python train.py --qk_norm=false --bias="all" --init_std_o=0.0 --decay_fraction=0.283 --batch_tokens=32768 --train_tokens=125100000 --dataset="wikipedia_en"
Each number is 500 + 25 x the weight over its row's rms, rounded and kept within 0 to 999. Layers, rows and columns count from 0. Numbers have three digits each. The size before them is the row's rms in percent of the matrix's.

# layer 5 attention value, 160x160, rms 0.249, rows 95-106, columns 0-159
103:501480506470479498494483464502498508493510511460478466538515472499542458533490498467485493497506484519477495523466538491469478485471521465500536485487471527495496535459512482506489479474467454497489495486497490532579508480491510461508487504451498495507451551508526532521475497517545512482479525482523498492495517518472438517499503508484517537509502537485480516527492496467511530568525493520519504481490488487509553474441440529516489506473529505538459497523516474512500509502479464
097:519497468481495510505526492496508438510448485491502520531467450523473488458524509460470487490513513521532488472501495532488482517514466506494499511530516538525503522528470528503469525488507469514503553504477508518481493513488509494450509493548498536500493529497493507518478468540477478499479487468550465482466553534486526510475504517463474499515536538458497528500459491471535500519480489499533534524488487466515499467521516506489516481443482500505500526516500516534440432479521491
102:510485499512485463483510516532516500469528488456542500489448511480494537522487485479489499494510547506545483507474523527533521467530529467517444495499544480549462545543496476481499506509528477475532492474482465477500487518508497534487471482481502530520473492534494507519503484491488486529515466493504459492522511488467495549487491507532495476527516511509517458487523501518486524530461576531501439508507501513477517471506541471510504537499493484524493471492519513486536453477527552
097:497476525500492514493490498503453473454496451479534510486521519492562465464538519527485487500508527468517527552500522490527519485502512517464499518480503529503545480448491555481505480495472495464530552511486474480517511497543495480487491474480506448435505480495502458500478491529512508508521491466481550523468528465508484515524504489494522496531486530482502516524540498515532521457459482490483514508494470485497500500489540466501490474497502538483500546471467447493486494517509545
109:453513493511521498500493509469527560521516503486499530513472498462514495476526532500451506547506500476489553529509507509462523486491461502484540494488473536535447475488487479522544507524520545498508512492544483476529491487515479533498480470491481484503532444497540506523500525506484517499512507476493507452493510567485484510477545514551509545475473483524496535543508516531490506521523491499490508542476515482472463478486509470522506534513473531496480509509516475505447501492532454
101:524521509441463508527517513484541483537464501507496504488506449497495486478492510468460511514479540483504496503524452526486508488521547512486504530526481461513510523467481487526496538475522508520528493499503520527491490521528492512499474504471511497485540509521521511525472489443540487500471456461484526501497488494523539482518540533477452483531483468514465500502528482500452461491547517509527524519546554552527532503485493473486477510533502504494517499538500479528533561517498485
111:499475469494467512507513503446512456513451517465504525509515476481481439529498502459491506461466493490516473478504458491518499512559540524539522487540506503491546502507498487498523501461523503479493498491514457486452520501521542527480509507488529486498481524522517514493509473512544516507491443507516464494508521519526476513496512521478552478515494493481465552512530451501468456492523500526512454521492492469523486493490528509459524464443491501523468490484453500479493477508521535
089:481513514543525495555506490495495495515497532507474465458551435473496489528489525513429567500522482496511537499522523517472489529491491529471509462485531492508497472485474474496505491549501487510474512502508485514551493512524511494471473497501505477510531481465524532537493476483526472518495519454472469499473491458514512515491490458485532516497500473498475543508498469490485442505516515470521475465495520477478547456461502516503505480484526463461494536483516520510472468483502520
097:486528479496482539534500512508513516469479491501487490474518497494486494503498469454530497495481491449474492519509503496487483471481505455473521507498449461478537543476504499524516502502553512566484470467490542515489498445524501490495501507483494575465525497509487533522521492472480478470476514458465504487555452481500496526491555484479480493478493483510452516448486516518522505536536532482537515512515538499507525498505456467511478521502493504512520502485494514465545536525511527
096:514492494545490508487562508490512533478482520503506531507475529485507480482508493548498502521475523533492473526522510482504558501487517467521511437517510485512494465513509476538468476472463462493457501475496491469543481525498519486500494479522509542530510517470539519473502468472477501463453518497491503504525478459457446499492429532556488515496524495512490490485494497490462515509493537498486456496482485485477484487445455519519441500529505516516536510503506480508506539497481486
102:490503527469468478523522508514489531493450490517475503534512531515484484462509533475538493473535492512520517450491498545474491487535534538520574502513463499513511523532521521503506528514485441506522512446485499509480500472497539471479538473483494517508502482532515504499497472545550556469485477500520498458504495476541499476559504495489486484528470513534479532515524459478483484521470477557488475550494536525493511493492516507485500510481525479509466512485497498505502474488508529
094:500514505503499474511494497481507506512507491502533497453527480497490447489490493484536500473492506490501491510519462512514511494512528484512490482525511476508531501499485479513472506538506471499500436470443511451464533515485484504564512506480516534443468498490489483477520531454488456530516535462509532445504503526521492498541516516511457483550488496544498496528471496528500538456491485526492499456568492488551519490478446523521508502508508504499504494540530535520468514508490543
# layer 5 attention output (transposed), 160x160, rms 0.217, rows 95-106, columns 0-159
107:513514531538459444462498501471494494466529505496506527516456477459535506596493523533491500461484489495507466504480519527498489509502552508501524496523497468466466511484503518509490510538451500484500451491512523475497526461509505489504527518536488501523469495534498538465507492485494477461464489497550499530497533501513511470501515519462512515520506509466531489518491495506518500482521507551489534508488495474473488489527477471480467514440545531486485503459510469532536526509520514
093:480459485491467515506521493485507461507503492471522543474532482514505505514505478480481505513522495559512489499551493529497462533449499467497497491497514495505509512490510526509530515544525553533487521486480486500478516509523534530497502477483513500528479535502532530538492521517457550539500474548518498509472538483509476487484503505524541466534504523476532500498485531497543534489485500505445539538512523498445524495539517518540479502479512439483536540523520530525499494496454477
108:439522472539509471565453505531495485472496524493502513481535539500487529534523498476488486515492510461503508495493526548481461466496560497491509488499538506500464515476509495514489487476438487488522480486503473494511473532493513543483488497502481462512479536470468500517469491485454519486452525515560471541482482498497553488483519513515526482511425507513492500499545473518471502517530513487503488525502484473556530505505511479501501515478515454527499519468487487489503476510515494
097:497513505522494511493526480542525485501524515531497477470488571478538526495484509500521496542495500548510528491476566527472497462522526498507476522471496512505475505496508510539485542499507524508505538492488522510476485508497499503500507497450477507445499485532577475527511495479531499437505484480540515493489504508544508497487510515520439535508526495517489515493495554487574520443512518524498504490473516506495509546464484507496522494485495517548500494509502474503492498552466520
115:486485477506572536509490513504500533492541482516436500486514453487487477473558469519528529544518519481476514481465487516491494523498490462511496508500459538501500514514468477461491508483516468493481547559515493534487477512478511485524497449466515505438482506506509510524523502510518498468504446453513524475509512479489471496488502493534477516471499532511485505472504495491519513555534504492513490497526492459452471510504511502536522485526555511518476467507502473475471533474494471
096:514496509478457481514524489504477452486531466518491530460484465511543494463493507498496498517492548483496508500515481538533493516492489508510495511511472465521513543537486503513490521504514467482545437586477521510511493465529511548491510487530541480478501524503493504477524512449505491483490506505522462503548462473489508537553502496454469506491495503497490520484493455471501468515530524495443471486515510541518493447490469526479502516478513528493518483496531469524499499464514537
105:495502489512500451518513501481466460486496514435499530515506443497533499505476456492492478472489475454470503496496522507528471547490522481467510520501471514455460455472509525458515505487499457515515519523490453521453490485490543505481497499496478519521470510498466484575502516498488530512514480508496518488484460452506510478456523510457510455507497488482498485526484495473526480528545496512505500499466490529504525469522478532457539520470542502508518507495494439495500490517508533
090:525514500471535461479482468492489481463485539474490449502497505556520496509493487484476539517482473484520524467521506472500510514450478475491485498558483504519526546521464501500485532561500507485509520484511495554521496482519543541535493493481480527502507495500552511505519470489557467479463492479496485516541563468503504511502494466487497525484547514501471505483508468488500503472520513460487513456518442492486512463494471483481480509538531496504503496487503498530473482554477509
094:511450520508474497493522508495505475497512491512468469472510471460507438500502534471513507514449485467531472481464496501523478494510485516488493535484525472492469443507486499518508491465471483500512488540487521497522498469513454506519502548501520487517524493493521519480475495424566460510518498490520494496538525509475500542519493509505508520517484484493459500480519486483498454517531466487466464465504505444513485448483492503510477478521481501506485549495544535540472541546513501
096:484544537501537525526445495483498511489503483519518499518485505487512472441478476523504491487467533478470528530509500499482514506508528519492482469504517500483493482505496518543502507510474447510508479500536513467565466483551525456516520518539475506564536508507484497500503508463448476458509493547525462514475512514463511513491494524538474499471514516490497527508505527522494501536504515482478496504490490533477461510471523531469484511535530489453449537483497468488536497548526486
095:494506459511515503510515513510462505487449475481493466496486440475501505519516490460498459470509491511516516511510487581448511509488514527491498469500508506478530528478528549463502472454549453483520490472499513531510540527510527458509507479477493531492486496530470515535481476480524460505530507478527503518477475477540532465463504527487569484495499469474489502509521485482522530519468516495470482494496517514488519484503540469479487526451520509475541484505498508487464499506456518
105:486487516475448488515502529521511520466504477481470539488512491513502533503461548491478505501449513524505461494463515529500524475515458556528513516509484487498553480504502495517478501482478512511516511518555516496506478528524499497487511489479484462465531511453544506514504527504455466515454554496534521478490459516471526498535489513511456520529511518479510500498480490480496457488497485469492448508532517553495537520443505519479510500461472485463484546478524506491510521531532498
# layer 5 attention query, 160x160, rms 0.214, rows 96-127, columns 0-159
079:515473492477480489490529465509484509540487522495552552482504512477514516521520537423545525459491497503506498529500511530485488491454529536504480502487495533489567473517509527493513508484536530469520444507501523491514556494472508508482522513518522479518488537476509506512497461525506537440515502489469515499463480493493490492502495463495513528474511510489490498476523492497459457476486493483460483486480475484486458515460492488535525457493485499534494494493498454540491535492435500
139:495516479489478501466486508518520566511473489497497517494483454455535559547457503481466521462473462518491490532476496498498479494450530476485473482486468485471525516524503537538479537503520530496533421489499514459519488490527483485486523499489498485568515498515499530502486548488497493488465490534476479533520551490507479463519503458517516484516512511474467527483517478503506492495514498493492482524474515491490482536456484509510556497502527507497505493449472514510493514538466517
166:466482518484489521542504453505464447510531521480512485510472531500494461491532482539495457512489508491508493444529518536498502500476522538480515478507508497483488486482480495479521478494462496502510537540521494523487512539513475538516479470539514475446489529508519477491559460447472497518462470488492521465535474501515553522477478524510476502476515494472507465528488540521518478530457500545504511485523489543512527459552470512487495506511520469496511520512510483514513479468535513
107:493507486502497509427505523519541526502458496474512513509503455482538499526464506483458520476504494538471503515492520495488480523495528462479502480482503499457510532474541507531487499493529500527511471514543513459544501472512511470453530488442497505543487498482475493488526512500503502525510495537483468551456569502483469491480495493519510483547511536517476525470520517467521500472539562424498487487503487500503509501501523490495504492474487505519534508453471491518531481497498505
102:470516495470465468483481514520523538518452520470522504495521471507491506543476482529466511460542496548499524522511497489494491500510511483471488441489509499509538516504499518512542538508497490489461506492468499536458467504495500437520501461476541505519530524523510511492494572484494507501519502543469513484524518478494483480503482490483509464488495493508433511492512490497506496537470530470505515522521491508510469480482490539506525557523544516470513486481530525539449431493506502
060:517492508498490516517520528550491494513485545474508523517512498525484485513515484534489530500472509521476528500574516527523512513469502522545479513493511520500524505488487507522476501483497477486577522514488466545453476540500458479519491453487533519480529522527494469529503501520498515519564482515484504460504485483462538518523493501507461502511466485503505496499468490498543494497455511452482519499532501439514513494513529481494492521522486483489478499528586514504518473481540466
102:459489501486505503562509501464526436491543560493506492514522519502454461489495504538514477515503498488492508444557496514489538500493463481508540508485528523520488490494522503494529481486479515500499526527491478527475500494498481542525491525470530496463494523496485442491514495500527508536522488506505504436471467526476544509495473516511463502496450478503520473492502521474490497492482479477522518496503516485514507485578517477492512495523440490509490523521528491518532490426503478
126:479483547458492493528518479485479432513473524494513496513500514518485468424534483536490505521464536471484500496533483481507527528515504525472515507498492491516485492481534489479523505499478515515459546521499500499476502512474481519493483526491516493459481526504501475466518501464487516517541541490521477478488477525489539534526461522544496509471456484531522490488475521477508521532454499509519516467503492504509525429534488496482450497510467507487483511544530490509531445443498481
097:516505487491482423525488509489536491463512509480476516466514512507555529541485490542479497462504472486515506527507538526448494500489491473474516500447505534482486480484528495488452490506490498529510505549483479483490478474527481502503507540526526450474499507488532491496482569485500505469464515495535480569498468507496499501540496484523542500514475509497469521509544525505542491503503534453490496502462512484516485518491519494518477518491505517450462508471543547465507495490507501
100:465497482500490508502523450505532475501514504549517564496493511526502526523528501511452536476480497475459499485520468472531437512532520448507495493487498533510467522525492503489473511492462491527481507479494465518497533528505541496475496495542468456465462513509493512460488525530491492483511507492511538511478483523524529456522506471523481466552518490499521498422475479488521506513510510495482492521488520481497491496515556533506507497524517537489528524520526506471476446510486457
102:510484492492450502485486526487494487485503516445538493485507482485512525513457518443516500476469494527503477501483499522478481518527473494526517508526488492508535517498495500497544540567484482489512449521479494458536515510541533486464532545516531466472527516504513501477465467496492480473513543489516479518477516492505528445533477485489538553480482496493441496520526457465514479492532508487456523475529545492519475470503468519521478512473527532517466480487485467489489504498521517
099:471502481475456500554504488534498493505486535486497471494516507496448531544514446518469511502501493501501485499500473524510465502501508509485499423465484493486507516444528519480554499459475507516513515495490471489499507531483495503482556495462510445496517493507509522497464496446489463493507525517468510482473496486503504490502558504467511512488534460473507506527518511520477513492565526513514540452528471497464551524475518519493537482490516558474496503476497509506516493541485493
098:489493504476538509510501477541453558491525482498470509489531514466488490499470542534499498509475459537507477481526486505473468546477472506496500502500548505489498526569470480490522515499546509497481495545479490512525471555532502466475528520490486491495483508484470479515514502457534485505503496501498463496513457514506525488481479503489491460512502482495494531511526499533429450547466466488486503523495508555545511500499507520522521510470457444482475476529515471527516502492513515
100:513492480449514530515515519561473518498530445516549496525480511513480531478534527478468487477516512533509518502470557475509507521493501509490515521485500494455484482462485471511500477506530543463486498491442500515542472524489504472525542461514522491492503487474489444517522508481489452486500533557503502517520498514529472496478527445510516528497478475531528495488475481464488486505575490477491493495499514510493506506477494492527499472472501492542466459479502545493500530534493478
093:487538485550507467512553480539508556505496554490517465515519470506506509488522485464499536529492503521534511452503512507514520470520441477485524500490473490524458474489504536511532527468528471528533480526521512478486496510525519506488495523473533518556508505457471493498517496518546509508496471544493544492525513493518495495494506488548485493515498463527494518462462477478489522536497484512509498462454533464516484497499463515526502475484523491503461510529508465490452544509477464
097:516499483523518488457532502478474523502462511477494483477487526538492517517552514510551515496502505523492560498495518527515504495484552476469538487527515511475516487492506518489472523501497530496527452482539521484518475453497469501523540486520540477514490482465494504496459462520547477526530529498460540489481498454493503527494524479492509503561495499482500474479494548473465482531466484499495512448455506542518506476474484509493501450511479484516511512512491532513434458507507521
093:536511511524516503511492517472531485512487504453445492516503488535520498491494491506519477490509488533502494551483520462505470533517508570470508489527489442476484455511452496490511506490491523511527450547459486508457502489493494466484483503496496432470526479512488471485477481468481484516529498486512508503495481513484509503473537528481511530516469531463518504513532518502514436515518503479473486474476501494501527500469469484504466495506505533468530470482506505536476523593484485
095:511547499495531540422486524490496532485478482508474507517502512470490506505468492500519500510516496533481510543506457483480541508497459493480461463482500519468486502487455543470475470474481517465495493472519468436477570498508492485512513473520472509541503512468494508493474507486469514531494510535474502508495506509463516485532516478526544481503532511481483498474499516507487492469504495492495546488498443519512529481498495524540465530523534474473508491472506451473530495565474517
094:483495457505488511483508512501477503500497434507463584475475493486521500522529507504541497522497509523540450526486518496495484481478489484520521526490445563496519533485519501497501484472504511503498492500519504512516510468516498523471496534485488530473512515552515495507496450485496488508511543470455511503490486453499478460495464476521501522513523519484492455464521515479479498478552450469513526490503513493520485536496497554456523523459532475486516529516497516498504485572531491
098:518462490519452505496521505499488507490482533459507525468512474530499483472483498521479456562538505490497445542470516493501512536537538492472506470517495464526497556533497486492553522461508554547495445504509496534479501480508511509498508486518483534485489497510499485566497480487464540497520509549504475519458507514493479527490511485487491497511483511494533521475502499480528486484485537520509489474542463541504528486454508459496479484449494522481522487456523478514500507531499503
099:523501495529544536502489559504463483492518524524515505505495540475527511474496496519497538498481502463474454497532531507512477461458517490479507509523527539463514496477451518499536491503488552520459519504521484531497519507497503492487472480531466504485487517534509518509494462465441509497490544517484503444476446534523512492519499514525470531476546483486516526506520500536452513520530484498524522465478486502494506546486496475509466472525543451519504508517487460498513505466537515
093:490477508516500491518509491484480470561470479495561451514497512499493513488534472500466510484496466523475535545544510540468516542475528513508497523502505537515535513500497539484527489481472521465477490533465516523474525484504515489500519509549461520463479492468507463488464520464502454509500481520469520449456470453490518491497522490486486478485482503518493473515501515480546524480501453470513535535484545494528500514505489460507512544525515480537517515556495518509484489475527488
093:486487465535535480504469552496490519464448524468495539474518511524495509580493504520506542491489556513501515484483520506512484486500488489528529488465503484453474508483503447499454510529505505538552491554486519488499472510474490494470520517500515525506512478529466492501513511520506528479507517461468493495519469507506545531524504471550469494471479499499513521455527464452517528507493493448493489520505510502514541528488506527546475549477520504542501473509509475503511490499472506
109:527509511509499487501487468517540485525494533492501525492485478480549474480483483526510492433480469514504498497514529552493500519460507504491507515447480497543486512488486479471503528495424535546462526507456500513516493485495489540494457511490538521483516491484477502474502511436500547507549513517489495482481496508547491492472494476537485491488508509472500507495465492507515494542511516500510478488500509480452526509539526565540490478557508523517476508524511482458484493451465482
114:473523521500461470501520507470529505545527553458504426555503511496499489503458450514526496490486510505494488477503495517486465501517501508462498514518496528528499495467493487509516478484513494500483516491476476553482481470482506490459543521477537498521488518458513497508488506527522516463500483528530514492495483509535459483509491483465488449493481534453437485500485483490528534489522495548539492535488511495464543527488490486448495506518491508498537509426479522481477485514495531
094:527529501508495536485508489504482457457494511520512500491496511475483548500496515491480460484489467523476494526524493496516470480481497511477450524528437541580441520485497525527495527520494514509537505496475534521507512491514481477492504489508512512545473557489434496520501501480507516510496470536518513541539540478493495487483499493499491481463496524508474466497513498548476511517502477500515507477521513489511510509542562506485472501502531504531488553530462472512544442495520519
103:501443502525486479504471513521497498541505489508491523454484486496526545484520503517561489475497481493479499495491511523512504490464499460470487468513498550505458469445540502499501467501514473491532517491469508532498501537479530452542485491495486514519509473485489519542493476487522545515499476541494494465445511465525537458480485478498503519462504502568513516461516520468492470496490477473493557483503501490514490489538523474490563518515475481509470474507512477467535511498466483
111:529478459510449541474482510533474505474545481493512500459498492550494518467465479456478483474518501519514513488539497469505497561500477527532494481490496463491507521511468517508493502521500527484488506489515539542468532554488506527484459499518474524488510459473501477541467497526478538515506511474503542485514551537523518495488544479497497528517504484492511513514492477483491493519478506487445468466538512497501486496550428464503497507523500509527468486454453495510519517491513516
106:511459514501519518526500495503495501496594533484548540452511452499525492439545491518496514496525515495466493525492501508462481491513518482469486509494503487512492566499509487501535529511535532500520534546507516459511506500523490461503506489473493500433518532506512479532485530483476474518496487487438503474487490505496498528484505494516501498504522510484501449494476509506499494475456505490531476519485490531487491468534516487560508480507487456502486577504544491500497502497505465
103:438519521483494551513538529472470515520462537527481512472494510489490516512512515509515511491486534512483483469461507499505486466478462498488488513493500521508507469497499496494538487521469540524541508544513541495512490541508534539497504520534515492542497491461451509490478462474500540483471514478471494489515448483516527543521483472548534512492443442492534507504495526498514509466509539466512505500497495490484478463521515502463492492516471434507488529522542469470486521494472513
097:500484542548501518503500464520511497484547534492504472505463477489533491537470509506462465488494510556514489471519515475513527486483441457467531531465498478532461487481504534515531492511524522486498508467485511498522484505496491505478503521468510493503509475508552491485534485495476502464528512509489484485473500523437535504505506531559466499518501496542492491539505573436525500487469497482495510475498503502538496542494499501463544465467495514527486523499461505516516468486489466
100:504501498524470507509527451502514560514480488526485426522498504476474523494521514536526502531483520493485450548491507464490525496456458474499491457539485529505513514499505501503496502500538495502501460490453478490517489458473474476485502507480497522502459478506505495538479475551535464534492485462514498516536532494479506501455485443548516485519516506520520503500460496518465514505498475476497501502507500466523516492525488480541465466505481523524508469515496546547521528461453498
# layer 5 attention key, 160x160, rms 0.209, rows 96-127, columns 0-159
072:458465510522509502459486525511488524497516517466475503474523520515471454478545473504474438527494519483534491498553471517497481519491481491480557554483470522511506482498507505469493508496477533447532500490500479569466504511538468469514520541491504484511497525517497488482507519477502524478468519475496541482516518530537509531567510470514466535527491473481516496530486507504518481499476499527514543505514492473489502504473491490482523493524429500486479490504497524465509544502548495
133:540504503484492477512518488483490456521546507528498453529457508501539484509492555541496504514528517505496523498477488468536484480509475500506517497546501485513473485518452460527534489522452489493499535508493476519475510549498482499466474524506488439451484491576497487517492475484475495488509524488492505520517469481468524515498484507464484469443511532504501483525498465462519505502477479528468470530470485487499535453510527477521453532483521516496503523468510515512509481551506466
096:480505457485500503505532504492462518468533492538486522524471497461479484485502477479505462545483465523473467473502495456538506537491506500517480526484483569506517507428543502452482482526525497525512502497527494501486558523502510479511488506508445497499513497550525514492529502454496511533442449454534512464482496525487499511496512485519480484449497475472509448516496525496496511542504483532504482471493492483511506479501478549493538511471543505481531507493482496517525500496516500
106:478497510511483545475499490516470515464489529514465537498523513429463496459481444498520485509500500493500457495469481471497511518510534511492459503452455544503501504462528485417516475504496500519520463496500492530471543466491527489522494496527489506518489508491487553497538531485498484533458476481528484479477511538506474479520494471514513502526508486481499485492508529514464480513521516493503513471519517482508512535518463514540541488505515472488534535520465468523511488445528542
092:496486493548504478524516471492475514490504499508431517524449488491525498490517476535497514502499532494504538488484474489488467484523493526529512526518485514473461498492433478532518515480468506492487529512519462521473472516505490480456488507519528503431469499540464497482508487482471518506529507470489519487513499497492542533504514498471477467500512532506512473510463512505501527497526513510521439492507503499523554470548478538509465561473523478484494468529524491453511509519556543
112:488470515513512514482485508510510505466486506519507523444533494485501494496479492457487510482484463488497458483493507503484513523510505466496505516477488535511540503507567548465485481516517519532504478485480530481515537477482524509512515507524434505563512510480523530496457487520488493503494468485494487491467549504487441462482508477512525544526510477490468510488496536501481506531478487511496525457534490484487435550443505490481552485529491479524513499483459532503493489457450497
118:484493514504500448494521518475515479521499547502525435507481538523509490517462505531505505504536549512508512542524490497516519488489481517511530491504495486506500491522488484473529495496474459487535530443490509515468526497506490469492535485506531491485503494512485503563520526552466503468499458501516537555537483458485477511514484512479481460519516508536477501537509472483511525482508516512473514551491474530473526494520478546495453533506457512478492475427507465492490459504513486
093:542463569500397533512517480552487490486503509502462572505505480461504526517497507502508508523503499478477494498449498506517492520517530491537484513497428494491490513531499488489503493537495507511490479514460513523492513492466530512491456492518483489511472513519507505476501495476499472527502533535508446486490480498470446490510512470486499508479493526468493481508465501488478481500489484514487490484500535473489483535509514464537515494491525496519550547548500536522492522451507530
093:522490479557509478528454550464494464513527504451442526502517514492529463537471502470462492468522518502503464502527479507479459481504518484445507470498492475502498536496497454488478504546505494533551464483515479498500522481504499486497543547504463464522541493494541519494506544506469487471492542531527488543460495497488520478498524476490472534491505495530498489525506511509499490491499466521485499531514555528484491483478505466508473506501506525454509457467532505499475506472503483
093:513498495462509510465493491496474454441505528514483529441500500504524487466458549470487496490501474504504467520548493509521469490521528492530526553512485512465485496544514502484521550474471537506486473490530496533465560521522538534492486485513472475472474513499461472514506513537460493465524496475473485510504506526499484543500489484509495547515521488495470517513499508485482469505512492465513476564493547514505504480501448493489469502475508450491492510482535511483516517512464541
098:503467508492480527502479544502466496495497488506502521470512471479514495566504450440481504504491492474478508517485516548521491492524536504527516514506492462499533482486493510506488500529459498473502536510507524542538504505495515480494505506559478541539515488521534466528499504501500493498525534505499501481485517538450489452524495495525506554450478465524538459545514513496538500534527475529482470474538452526470502481487491522499493520482523549517435516501517491512504496546503489
092:513525494522508487493503515543501514498544536490486489530488518455506529522460501462486476498480446531512494475453512493494537490486493487544478500469495535494502528489521519507526529529487513502469490471474523492530483517491498477525488496547478488509487531511480470525495445502504461483477522481513460462451494504527476482512497483470496518491485503463532502522552524556512508470467485487535446533493530551486510489497530534563508494461491496482546514540525525501504466499507456
097:463507499437509511591520522535497468501507534481504509469499533507488537509529520496472492478474531508494498551461500489462504506528468473468498483471517470504479518495484469470496493499516538513537517558472488504489507491518498512445474499477518508474519520507516467537471540504490501479528459520483495464489494497519523469508484542532509475496485489514517476527493517503452552479482518496486514521497520552508552483494509520509530471461478486466495490514490526538530511491450483
093:478497512490511483548523497485505521491538503480514477531479506486515551550460486524516488463495510540537509493484518477487522507492512570486468530482493501502463436489507512499527473517471508460501545462503493471464497507498542504524480483518509506520539502522542529538467494516482473486520459509531497487530513478530521511490457506501496461470496482456468500546507463500499513534489511483553470511480478507484453521499469509541482534467547482498474458490501502533481534511490509
093:490522483484493494476500551471526459511445475543495484472473465490490507445527466504537531484467521501456478494488546472510499487530471518482506495498498503491491483498560539524505553521530508530525507535497502490501479490495520477510498500487532514490506454443551488539439530553531506527513514527510519453477491532524522501470490504481443500464478491498493489464507492480448533490504476472510489484516524491498483496493481494503473475480510507508486470545486456469498506506511506
090:512504549513499519497498455515483507481486505495481497536503507544473485472451488503552495474512502500496503546491530467496466501537531511491501510531503462558492535479460542555484478537500501479506481530547490506488478494495507458500478519492499511516494469490498506520492468479494555532515512483436492455502486504492543538498476519521513523483503527538482529509494502513523547431508474465531483537477483499515554516508486453515537514526505475483513505523536511494466518485518476
101:485543517506485479461491542499512559501511505494459477493528537538474473482504497497514458523485506521462463489516524510546498530459473508498523481497473472537502480499484485542519496516493488510450484502440467488517529504485497499495466505492484497479524519501507484459470540492454508460488474517493478503503486504465472491514535469504540539518481500440465518547481527502521509484503487502492500497498504498456518503433469477510497537514544512464504503474470517517457539523490446
104:474487476482507498537494470492500485495529514543527489502490495503477510454538509496499518539482491470502534477462520501498505511517511494468504490495532474519510490489488457516495494487522481501486487496516510482483500497521491489487478450482486482434506520505546522469593503501523505485501470523535480478512461531459471514509535538496500526502465529495484467491506502520493453452507482479516477518459514511489458442493489528482465550472475529471455505486517493537499550545546471
096:464490548505494485502523490435503527459469503516487506538491501539506488507490538519512562489483517537539486497520533523485504447505515461509555504489497502517496491495519476507489475467501470470524489529506473486491485532474469555524501523506482452515501465483501539478502502492498561523488517466485485486464484477460528511508507508497564465530500492506508500513513500516469484531468489500474497478484496544519480523530533538514494501435521489471510524487527480530473448512482532
097:505532495505540511507527514574458538501502531499478503478541511539490518510498521545468471499572524540459518512462460477536534512486501515473528475501481494498507508499548446522517467505484445491504482512513472464477490527490508489497502487487531447534496504487521473483510516515458497515512529522492494495494490482473485533490494455467551525530489482511494478476493503514480491461518497494509530486525475516547515496470489482526504547438498485493480521496507532463506498529476481
096:522484489457450504495507535488460495483543488529514494544485490487529517521530545484515507498521478482556466488447509498473500513492476455462492484491522520483529521513526502473537485504468447492542478549542505472509510478493446520477451515473473517469482502503462484501492459488469503512501504456496471499486519496517519473494526497504495520545513462513451463508529478526522519494504537438486517516493500520558531438480502514534490472504492498502516514503492487509486519506492508
103:455510525472428518481501451518492495511494512543525506521486513469500521519494508489479560545495460503506499497485543518499451512484571479500491506465482486488456470486522518505463489498485528465533491522471511510519496465463502499479492498490493506503488484479544509487473523485481483464524497503458506492465540518524493493507452514494536485532491474540521481523511467494564492523509496474496463521479531461472488521461471512526480502545451494503525500489515522488501484457536522
099:506514524535526489529502554419487501487499516470468505488514497541473510497529509508448499495444509509500491514484467517524494479509482518476534482510473486522505482503499454526483485550539469512494483513497515507464464513485495454460507518526473479516531479512510481514510509528524498520519540454517480527507470536511500501437448492488521554504491511513518518526510484475490521536488548460492474479486494488520525517548454475479478495496526507546470516501495499529507547538501514
106:507518491491522504456499517471548500513503540530474505513486475458545533499491485497472517412519461536536467486527531474525469483500547492484510490480481532549480508506487491510518531513510480542483516487467522496477506494437508489444467532485509529481505497525519522503487515473504496546512509462508478512472508530488467467520524502524527475533524505493479524489519506495536475524519484513510484512475506474523536468522495489459496498521530508531461524523552507482477463461527513
108:476533481516443463497504479486537481498461543470558528506490510506471521490517477493524503508470454481485510463489524505511484478469532463494506525501489537459478482480527510493411552498479499548478506453509495487503497453487482480490479512478501527499477517483508540532477512479525498486452533489500502481502506541504480494517477527474517514476501487512474511475486508555482546476500461545484538514502503499516516500490484496536504474504560523521515483533497505484503468502449514
098:493458491528496478516515459480508486465515473477535512528505518503488499547502458524480494510549520539480471501559489466492463514500528511515542456472504526493488483514498500511496465454506488478500512514482510477506487543545540508434481530463506519486505526541475463487567525541500555513494547503488504528530537507506513540509512503498469496517509506512468499518491510485460515518475505540466515521522460492473498491510507489480470503478465484535501509535511439479498495477525491
097:498488495496557498486498507485513502489436476490552527537496483495506478475456445520495511488485489488504505503492513506529478465539495513440437492486518558529509482473529529487483456494516478485517506473470502504483500480494560544465512484494437511488467484497471502506538540489506500488506532501461474511464503469498530464512460516494486538495464513532513490488519492498533482508525499491544473491498518527510503484481547555486488522504526514497559489466500503496468482501530514
103:491503503483507531493463479506501537556479489510515503477516479532536537459504489469449480475472537550522507471519501512525526514500494542537462486498500482494514514512493497485498474497473496463559540506529490494495512516501505520497517491505489483529514478463508463456522486513522429493532496509509499486501522493457500486523521456533482563479488464507481487482466460504500522491533508522499481480527493518485529508467484528500494475475499507530437477451497454500486485440454515
095:461501555504517523479490508559527463518533499524553562496546488503502492499477468512446488530505501522508506458475466503513477502520516487480475510498497453555480521523485515503505523483506516463498552518459442472505499500496500520522487510544516434471485483518477527508467524560481498507512502528516514465485535556514522491514513480472522509507502511501494488466470502523494506511488463517497533497511505503542472456514535505499532514526479512455502493484512458496471481500492508
095:529533462540536505529495512489470471498487524514452501499502470517503428511532513539524512474501493518502528453440528510446484479524513487498494444501520505473488496491485510520502501523471545480495495573468501490479480498498533511508505496510501484486469491512508515475533451497508521467504519432537531486515459498490510509547474515474511498483473476491529471494524474491471515503502491486498464491514549486468520508497484434503469487521501518482501509543517505503479541545502521
100:506484541523482507497469516469501528523473463461512505499524475476518500507505487461479503458478500514524463511506531484470492541538474465458506508506476532489468530472476510470480497473540511494492504449506524471507510534480522517533561532472477460523468515509522528533483541515473474529473526496537474451475474545519477510501492495533497512531514527473520513495548508516481514511516508504506507484526505538466507552522511515548481464478449488529510489502490449480509490514481533
096:477465470507478508495538504502492506546439503487517524537494534477434512515482507500532520483533501514479521527472483467488466524515501509542498535531561511499508512504511503475547569498504518491550516484471466541533465460529514487520503504507498494478504482489484487504522509450535495514464522521520504487478498489511517527478464487471491473532508480508530465519509482519436514509520481434520488518447516480517474510523493495517501490507480524534518486524494490519454509477485467